Each number is 128 + 32 x the weight over the matrix's rms, rounded and kept within 0 to 255. Layers, rows and columns count from 0. Numbers have three digits each.

# up: layer 13 MLP up, 1024x256, rms 0.0611, rows 962-1023, columns 128-191
# down: layer 13 MLP down (transposed), 1024x256, rms 0.0611, rows 962-1023, columns 128-191
up962:086105075127129202209103169108125130124169136166121185104098143144108124147161116141052119120153100084149097153172155138129102154131117118123087151136116142171167194138121154098096135071124146
down962:159126159110119147071153112141077114116120120072125103146139120103092170133093182150142162122113114139142180121111142137103164114144166145090180112110186043083152152107172120082180067113170108
up963:150153147125109117136155157210123102129119134151096139091194129101096123147115168092104097174102104143138137172149135073115116130103133151243141150175119088091080104120157133102097118084091105
down963:176148191167108143122132132110124129121164123106136176119077103125116152114100104185148143110187161089127123131122154121179108135140116083030097133102120144123125182105122160127129091184143146
up964:101101148176108154154116173087157110102138184057189101075130103055161145110137111167150079073132196082156168096152161116170161171147091076134114156078097103141121137125146098097081147099134145
down964:094160089104204124111101060173121121164125140119135142151175111146138080162126101094087187143045157163111137155139142107087131159123061137116154105151218121108177112084132186095118145090143176
up965:178073081144148073108161137087204130095082126136125169120116103099148143102146126126129132192137155099196116177126123067129150180108164149212092135144098135081123175117124111136152082193081099
down965:135165118152138167131137145168124155136142129122102124125125195169160124137095173129135073118138099161098182080157104172103129078171077105065162162134165095129085064119185079140091181044135107
up966:118145129160140147117114142166098132123160116111151081132183134131164140118156170081102138132106153133117124068191132091113089174152171109139155160118135073090142076113144141076132141160141223
down966:160101154089124165143100145146112107167170127165118129126152085145170126119105104142134089117131152153117134136159127109154129108138127089161141132106173135139114119116140159120113093085207074
up967:162131163139151180111177053156063091129140084120131117114140206156101177140115134108158066104060077165133142137138127119166107098146098163103168174099083112141074088107102153056140163139237137
down967:140142159161148115120091153166091118173110132172084125171106151113099114145125064125182165158171118085135103113126086141164048116141134133217117143133122082101193139121119168132132159104064100
up968:138091094128106117144149152119142083164179158176120131147108145104118158157130127126146141106197059113132174080106138118165116118119087168153144136131124176156106129158139153152146156175088157
down968:175112135123146118125152099154114178149167130134139091138142128124118108152089106174148108180087169152122098160065088149110126136107115110174114133100191129085179116100177086156154105090104101
up969:102121108123116147137167174066144214168159160190153149112076138131151105129154164114138121122175158144161161091110108161135110133109139191177135129083109181132113136087113196128174095115112128
down969:111124134114230134084131120195116135127111151126151099202146148169143084130106156135137196114116119071152145170157092128129115056119150141112124085135141105074112096139096100156125177124150141
up970:136149107108070170122065170110154146164103117131164087092095162126151084164174161146140135094118085100138140100106147149158094133151111120112136163142153128111125157136166085088093113136161096
down970:134096139179108084151074140131147152153092124130177122136138113106108132199149078073170196226163154140148183114141117116112164109063157106121125171111143127112127133147091159109121088115128168
up971:133149163115100125175103129156120123158123143082092124133166203071223163152147125152082087133103142138119113111113166096135113162079072168134117179165137152165134086113177158133086140152136117
down971:148080160144131151187136214035170151074114144179157107104120099138038164135135109106146127195088114130116188146099130093119102088134127062131148101125085150102100102168128151140136077103069085
up972:142129154158110108163113137109119179155131097142158090097176156077128151148157106087171106122135090137174187081160184138100072222117129185122090149050102130095151108129176137130134142124112149
down972:095158141078100138094158170061219073120162113131120138153108146112183080117071196131143118161073157150134119158171121193145067036124100105122166166177176209142167146122102160078107107104145127
up973:150138145125108141094171082136130086114120109137108102094125173120133108097116146102115121100121106115124137165123099093143128131123141125113146208119148207140077131162123136154208122150153141
down973:148122158147114068138125177160137087167121139116085130086096105070120120108149148138082173143148135177141129136084100131157140110128152157154152106170142151081128117144122163152064146082194100
up974:107099158161058101162131082127116123090157108118165146078127107101194108173157165082054136152112118117162119133134099042116115125127112090136084207136147133091133111133122096125115138131173109
down974:157162111159161088167076097133093094098116117170158089168128145153114111165127080148205145106081157141077150080136109159130166061118111175075136084087104131082116104156141164092141130101149166
up975:149098080165184155121080149144168135153148127092113095113111175098134125140114145129075108136088102090138131148090078134167105145133163142135090137147134201100145156126166100152114109118109110
down975:142172153109151077118133141170142123195081099130167110147112098181140146146144171148134113080154097167106100107100188153134174109135098118101129088164097097118060118123098172114120155110134159
up976:142082078194116184125128159137118136117127126187136161146131107132151142122147126146131085065086132153143138122155122101117152151088098212168124148067101068102170137102074179102139126112089120
down976:145161108113141141132177120176114142039170094099114100182156118154101151157095168138104132131127181081137081152181138134099082121162133096090139149169196149121127103187162130157093130067150063
up977:172102180183164139215102119149057134103180090099128124106124180029131135177131145106064139137091103067166061071134131147181160141118120165067123146121110155115136140095145096112184177142165114
down977:148144099102120160168139166108213130170083110128111123111138094148120122011106146154142077167100118183147111169127162103120121109100103155104161167095115173102130094147133162132113069081036123
up978:113142163065143162123116082124168205146156070117170159086097201143126144135170098110141094160116175128137178178133117084137162119137144129065119118109148111159095176099113099153163139093139141
down978:094155220084128099148111158141061039157084179140101071174155124144167164135133073171181132067118108074152144111107123123144096084104112169084109191102160134082080115154140132100144059101084145
up979:108107135101093188137132125116098129053134113125182137115113154126124139121192111100110065083102134168115132089143163071163129134149121153128095145056061139076081172140108189142161108132125128
down979:133172050111126127102156155109163096128143136153108136109158127117147086111148093152159103176127124087170138090112154128108124131156086108106118204155187130152167162121105138134076165143108139
up980:110116161134114143127175103112133139161139157190136142130201133116145129118164147094140100163126082132208113129141182095177066135130124123099132138102087130157104130071184157103132075136154123
down980:182158101150128121147096123158118107171144139101179113139091124130092117089082166208153127168101132094119079135116115187089155107078145125134074149061114152178179150113113107089135117088116165
up981:138074169097131177107096098105144117219118150103150123086180077106129106117150086154137100158112136116190090157117100101121096103144157115114154139113102107132153178140157161119119091141073148
down981:160112112107105101078151133124173140151110122132074135069099166089070162102087047166128203117148101131184128111132159110144125132127101147118106114101117183144171106129140066127134118068116089
up982:101061142141096116185107188117108102108137130130188094064066180088104123106137108091064126181166168127165131177108204105129118096087087104126119108166121188083124155137197064144134078102117173
down982:106159093103139154131149111150174166131137153190092201178156095126187113123121083099166142121105095134093163157133129198162135135121161127174177127157127096139188199122116129156136126119113158
up983:149086084117095214098100125151164139067189133139063183109126097195134117131206214178123119109148148155138117109088127152176155140094158172111113117125118192182157114067143142118152109117146166
down983:137073122136106090135139109085140149123099071127119137153147122075108060138113112191074106127172090132112116145156130130105091178123077195115173089107112108128144088163165109092103114081089109
up984:139074135181147169069165114121116155104186144105087126105163122102103131112173124100123120138044090104173100168100083095163108137160194155101099102111167057114125185122127136130149155180110091
down984:095100145144184164147094143085101148077146080093170174119083126139174131109123084061167090160143105069168096141209126177086166118102085125110131182117115136136174113100157091158156145083147162
up985:129121192093152159170118115125125038139165197115164166125145179132121068128135082130142104121116016151145086110163169100136161100149124072189136132178114136151174113130173099119138183118145148
down985:131137090163143116080102188134097134155083084154125135194140118160113149131127146158099089125109156100144093125138140119140137052134088165126147146151112106150120129115129124159099025166125106
up986:109159113129141181086148181115160166136089073146135152113168113125194117174225109110178102131147155130150198172109118161127119153130156131113163184064165142056068130113114156114167099133127114
down986:167084093143174129164195140151144118108115121173086108089202156145168065106128103168127129189158112065121120143120150132078133121121173149171151097158144103098212146085158110160058099171094120
up987:140140133081077129117142109084125141097120126105075108131149139114161121149139086119133121126124091088169115068165128121129157099113094159159102133095197118076100086127124135093123123160203130
down987:123116141129213119109151133087090114074128151119136064058092119107109104094131131133170144155118142128185113157118136150133130095105176138075119146141111188146152181150141133166139065096083142
up988:097112137082125173109169155144099195152119144118098118110121107127165157192102139176108083112158102086135184165079088156122163142101138118133106142114126108075159085102184075142122141117143150
down988:147100100139137104105103154106146090111142078095149107130107107171070126114186085053123136090112164211071103117132195094139107128167086136124135142184113175162087201121091160121075104186055128
up989:090116128148121138137180175151097147106097208142157088107136097077119116130120118159135115164142097153138147153110144093112127153121105105168081145153117142153112152164138119095147111178123105
down989:150120091114143117130125094088102062086159119131053131124156177108112120129111122166105135208121171127115127101189135103117140139138132156139142124127109113147079105153076156132127114070167105
up990:158123134102108109116124095163166101108103127081087124125133191128096143133123127134138100143116139163152139112119122115082139118119141173166128155130148088135133158172107104095179147212120091
down990:084140105145113194107068163150136139091152148136100205148154205116139167147148078077113177132083179217127119145147164109161162162122068137107158115150114177168149152108133154100121108129059119
up991:156074098036124129113119136129143109180093148172154212098151187111106145109171099166108111086092084109155166080071110139134107170122178088106118133120128129092068174023127205106077120072099207
down991:167117198158055144124130110132137098144131088099147115153181112161124135109091154090076077162103111136108150098134134103099170115089136138147171117070110109125146131190100123124204143076177192
up992:101145095080129169126176088100083070138084103185101118128122159183181095093160194075123151144108118150157157094097095161174125195137168133122127108128162146136187043066144091059143126116167180
down992:132129134107042178112064156130154098092189162142220095071079146121131073158166120176143116088109122174122103140145121139152117135067023099153091130091124128185130124200167131184132070124091099
up993:133180106139140154154138176103160097141142147129176068117108175129116138080164161145096095140162085107130111126093114120185131136139168128108037165169161157093131121152133137138139187145200172
down993:153138079101103097130147126120127112159096139137078162122171075100112123153095053088127134128136151145136142113112086125099130085106127131142157095114150134108123107129104144120066055140095110
up994:118149180188109191122183160168072105080100121177096194095095173105172132116137124136070146162148078099139155187084114099131155121131137213101204130107170098209108152145160129135151113132137147
down994:127056119178107144101154114138110168155174115115125147141161106157058254140123132050098159154124143177078173098147170140116156121112125158121135173168134135187120160125162098056160081119116116
up995:088115109094117119158167160189101164116134193139190204123178087154133153135131080114102138166140180147105148171114136098139148086124149121103119133139081150158132134105130135102121105181099151
down995:181121119132189125122164081103138084117123071149129072123095172114128106155115166125124100151127110130162066088076109110061106148138109156120103139172107137059098098095144137127125162089099125
up996:118081131103132111146130183112188122157123170139153148119101177113143108093102086159076115124198106071170153080107095117170145153126142080127106132114115128121146174120142191154106089153133152
down996:149175161100164125139132086184139111172112129112101124150070085193071127102159130161122108112082105084091144149159160122124113093164162125135150148163149164147106055124096141123175160173080122
up997:111071094114129134169114163109166153108113120101173211119134179116123214118147118173136151123094105098110080117104103104164098081147153117185108151102167091047166171131109149140072121132159167
down997:163129122121162144107116147130129156082114110166081156114039139191103145118095135142129134121124108107131127061174083088160177142121128081127136138096075096121179146175124103135143151157055151
up998:131051152188144181106123146186083168059128131144143141058112113103136157154135125124109043114132133096179129090112192127172106186105103147188167127129118085061104192123096147097148074158139121
down998:107151120150225095137131154109133124126135102151111153156178081146088110149119201160128154103131153141122121126095159148090124050122179148102067197136096187217153124098167131129142122149067101
up999:108110121079113132202096180082176096112126146104135115096116144160179093155140076157107136148087086117072166113124156125124163164145097099135101171115059061147151114092119096123104160137194103
down999:132142117112171100070080105137119134150138081168129120179104114129130133143083175119157150141108159098142057103138137143161128108130123136141162110158146094165087158186130118148153120124101124
up1000:111114156143125186179118122165182099100139112108114124121120176156130186089169115145138109086115122141115159121160169068145156143124126109168154151105095172105163127115131113148135177165158124
down1000:171123127128095114105113167090127106111176157113128136167179134054125081195117161102163129129136162115078116127189100126100167134160152113176102051144136114135155131111141103103131105147129151
up1001:129142164202139159172102089100092145113135129169087094110135135079130146124115144043142080148180142110139140159118157110148090166097143123123169148120114133110151168104193162081165130122089093
down1001:086106110139093157101091166167185138142110202092173153124102091170107069151196088193121163116111088128105097135122124125125137135149123131104094132128151157099180108172084086113061110071143139
up1002:111124175078120111187142111107120156076141128177164120143152147111163145118151113139100102074171111139142182101122145095104121108065099125187120138148190141130125123123141144122148151110112203
down1002:178114109168109215120163144162140105112104139123136120098127092125118109125190108132156152111134159165099074160121126169156128174170198196103161181127103124154120158139154086132133135133097100
up1003:123137138023141195116134180194185198170126166152141117131159082158150112106133192105116112111135128097125116109080158107210146127142109100104120155145096130143150074107125155093137105126169102
down1003:133087097125165097147113154069115159111131127106126133089057129069145177121100071186126146057182110177179144122148162183124130144135171169123066128127182185133106205074149146079125158107089135
up1004:179133150118101165128124165138180112083175121190145120148078163133151147141136141148107143125112123162055143126095110155106138172129165118145143175109103073123126149138094126097168074092118100
down1004:076093111125160129127148070126083146131094119060121124118150107126121165122137099101137093159151153134153096132183167074135087098172120124161104106094157137162144172128167077103071136143124134
up1005:135105111136040149171123167108142169177137112103101122105104153148154116157214126087143075127111099066126139189146178146155149119137101145120116123092160142154173175129164060154084156127111181
down1005:139166105133068133093110118126073169163118091172113141091156112088123189165098095154070188153133134153164192125092147098120087137082167149134118091124072142191147093116095158069135095113165112
up1006:067151077087171126118143103117198088155152180107105113100129135127116114127147116112157099062078155085084108085093148145128161104125168136130121174088169155119135112079118163156179158104112144
down1006:144109108146087125132153160156102096076099157189169121129144168126169137158137106147135143154124079132116119208126155113176115136104110140147106174156204093052113101196177110130145114067141100
up1007:120126150128116168105111115161139061118133103101140135106123146129156170150155109091178149132117172086134109132152221165126048092120189189145162125137124058090156143121121154112103090111121112
down1007:102118099112149138086158163091167159136162135144139123158117126138089124058121134150074153189113123137186178126086046093097191135112138152072164183105048180145111095112190101117167148115137110
up1008:112102124140138107153090129151255160191170119153097142095173081114157066199139163162135082164135103104180151075107139151155141135138111078129077114136103195052160102095207131088132132120113149
down1008:160107150205123161072127223145094107194152094100122159149131143145120099110144148111192255147063153165163093126135090170135126145190123122112081110067177099142069170139066127080148135134151084
up1009:080074126158123137109140175077116148144164139186187124127123129163097123113155138085118106077142119127167109074150114087177136097115164144127179146119105159169152082099150123139085115118148109
down1009:103156109128104149142077123189125157103088141105075133090127128115161154090158152160141064134169103104074107079138107109127107152187175100127071080178096129122126146100077115089078085139107081
up1010:040129105096110133150128166131188196134153117194139150098136133029163134129180131148125153075060111159154118043076149101098122116142099107117071123147166142156151091133191126016127127106120063
down1010:141085178145109124116112128100115135136067196082165171125135133161139106212121105103131209127185118085042139138128101102186117155102150114159133107145197048089103143134152147175086128062100117
up1011:106123091085122133112196056169132143135077135124150085112148205099146177136139126117123092150184135189181172138151126104120179058133180218132094137109150167138178174064074090146125150119104145
down1011:156131117086108114128046189047109104149144150105104164104113075122145120163103129120175153120092072131092145144174196202129103129091067132115102178138153156091124142158152128142123114113161119
up1012:156136159122112149150098134174117099123082138103127129108194122154159083164155175149099129106148122125121143100142084112136094086092182164113101133099167101105184128054136119091188180137137157
down1012:130146100094121083136132136067079091102095101102126094091182157058175146128115124085117108099079124101156154101130159094102136158072128137172118142117129106175155130188096148102151084185156137
up1013:146167115130098145168129145130120173146111111138084142113139063168108130119103126137045107110114101094126135131125065138154121103142092105132070134081135136150167113141116174079181146133141101
down1013:123079088165147168137065151113142056165128160176153162079166140103136107153136151155134139106147145191135170112137087114102177140116125121094149093150110155112096134150122095050129070088108177
up1014:052124150157137123131148151083192156098157129158145077100107170122120131141121086162072086163174107138155106126072136091133118075119165125130078088118137169137137140136197152088127173134080128
down1014:178174132142115118185200108116076124192096077104126101080041093169122142141118077160139143101091109130180120121132137116108108163141134153129149126086101127072118145133115135111124137077176122
up1015:187089139107124119167119091188167082153121234155137143099126202146170127089117116135168095138210106193133152120092182119146167115189108118112110170127156163177083157077106148139133147108098159
down1015:062113080159123135109166084114096110109169116129096187120136130119109200154107088162121108129101219139176097132203147123078138144186139145151160123037156101153199166089113181132121123119153149
up1016:070117151144136129097178137110166109170156095105087119138119133104154189061115169150102133134160101163118210123111112112159114072166156167119127127128140128128114142169156133173154100197111126
down1016:118151115098145179167088157127104116117129143154155130115122066140118116192155102130174142079144085133139079116072088164106134205117121127069133169110149133087154136123137100121092128079108139
up1017:082104110097138188160082123123079149093135097127159141126182152113173143140139141143128118086107127214147121170149171102145123136144098112092160122124067134103113138081187098152140093127157131
down1017:181136074084146122071154132117188157115139132145128138152108127062089130127157128069130169195155113068158113147156155139123155088091134164101108171137102087143102118128156121111117121155118117
up1018:064157123110131176136112078126120165070178114112184174126127112124205170175197158139102109117071173195184153093101164101178122156161153179118175151062119128079095054154102095139128150142119157
down1018:163098172159142096153130145123131124192148157087105116104133159147145073127159125108153158090106119104145094137135140173138112114094131110134127123141141126120116147085170169118106193026132149
up1019:087147131112083107095095141143135082158078126094118100062162177139141165103143109156103099149124191084117150166130131118145146173121177181211127126182134160128122145113177171106150150191072136
down1019:147186075124138110090156081104086142094126160116057099166054134135127089134147134129158113174137129146140106116093177159124059181159141109057114130123131149116117119143100145174129124148115129
up1020:086074137102080172172132092147133082148112128197126179140084131166146152140105145101111116098145092114178087158118135143134199109113115205122169142053112105157177110164131156130193149137170099
down1020:147130123209151105131159115108078130106114075111101077094135135173130116127116084132137091117124167136087134131170128098077122145106118116135094173138116105123056138097146133158131153110122149
up1021:064118117146122100156162144093093129174111095150175163072101136166091114095123126106083139101123077140155164112118103063150174188103146193116113167082120152102149086103166141125174149151150178
down1021:215133099096081115156139147136146060143132086189152130102107146084072134162142103173082068141136081184110123188148132145190170097131241150179142125114122082125113173126121092122111107147058209
up1022:157114155122113109132112126119127133153069124101162132125141159153190059091185109146123125112137153110097187096144161094136188111121123164128119129133124133105141116144159116128103108124138112
down1022:152184155107148097122155098152124123099145146159138152159102107116080176150148124105153121135107155158132111142098108136175078120146151089125166188205126136165131144152111171126145156145079115
up1023:092126100119077133106117098130147100113070118090132162132131032157146096147132168117127151098124097138186152096112123106110069143127172109139140130164122144148105126127090174033119099209137104
down1023:177134143155162142139103123085092180084146113127156185180170162140116141117139125072090060131123129134097132132130149154180145116130095107155136147119111112116139115169151109233107130116132169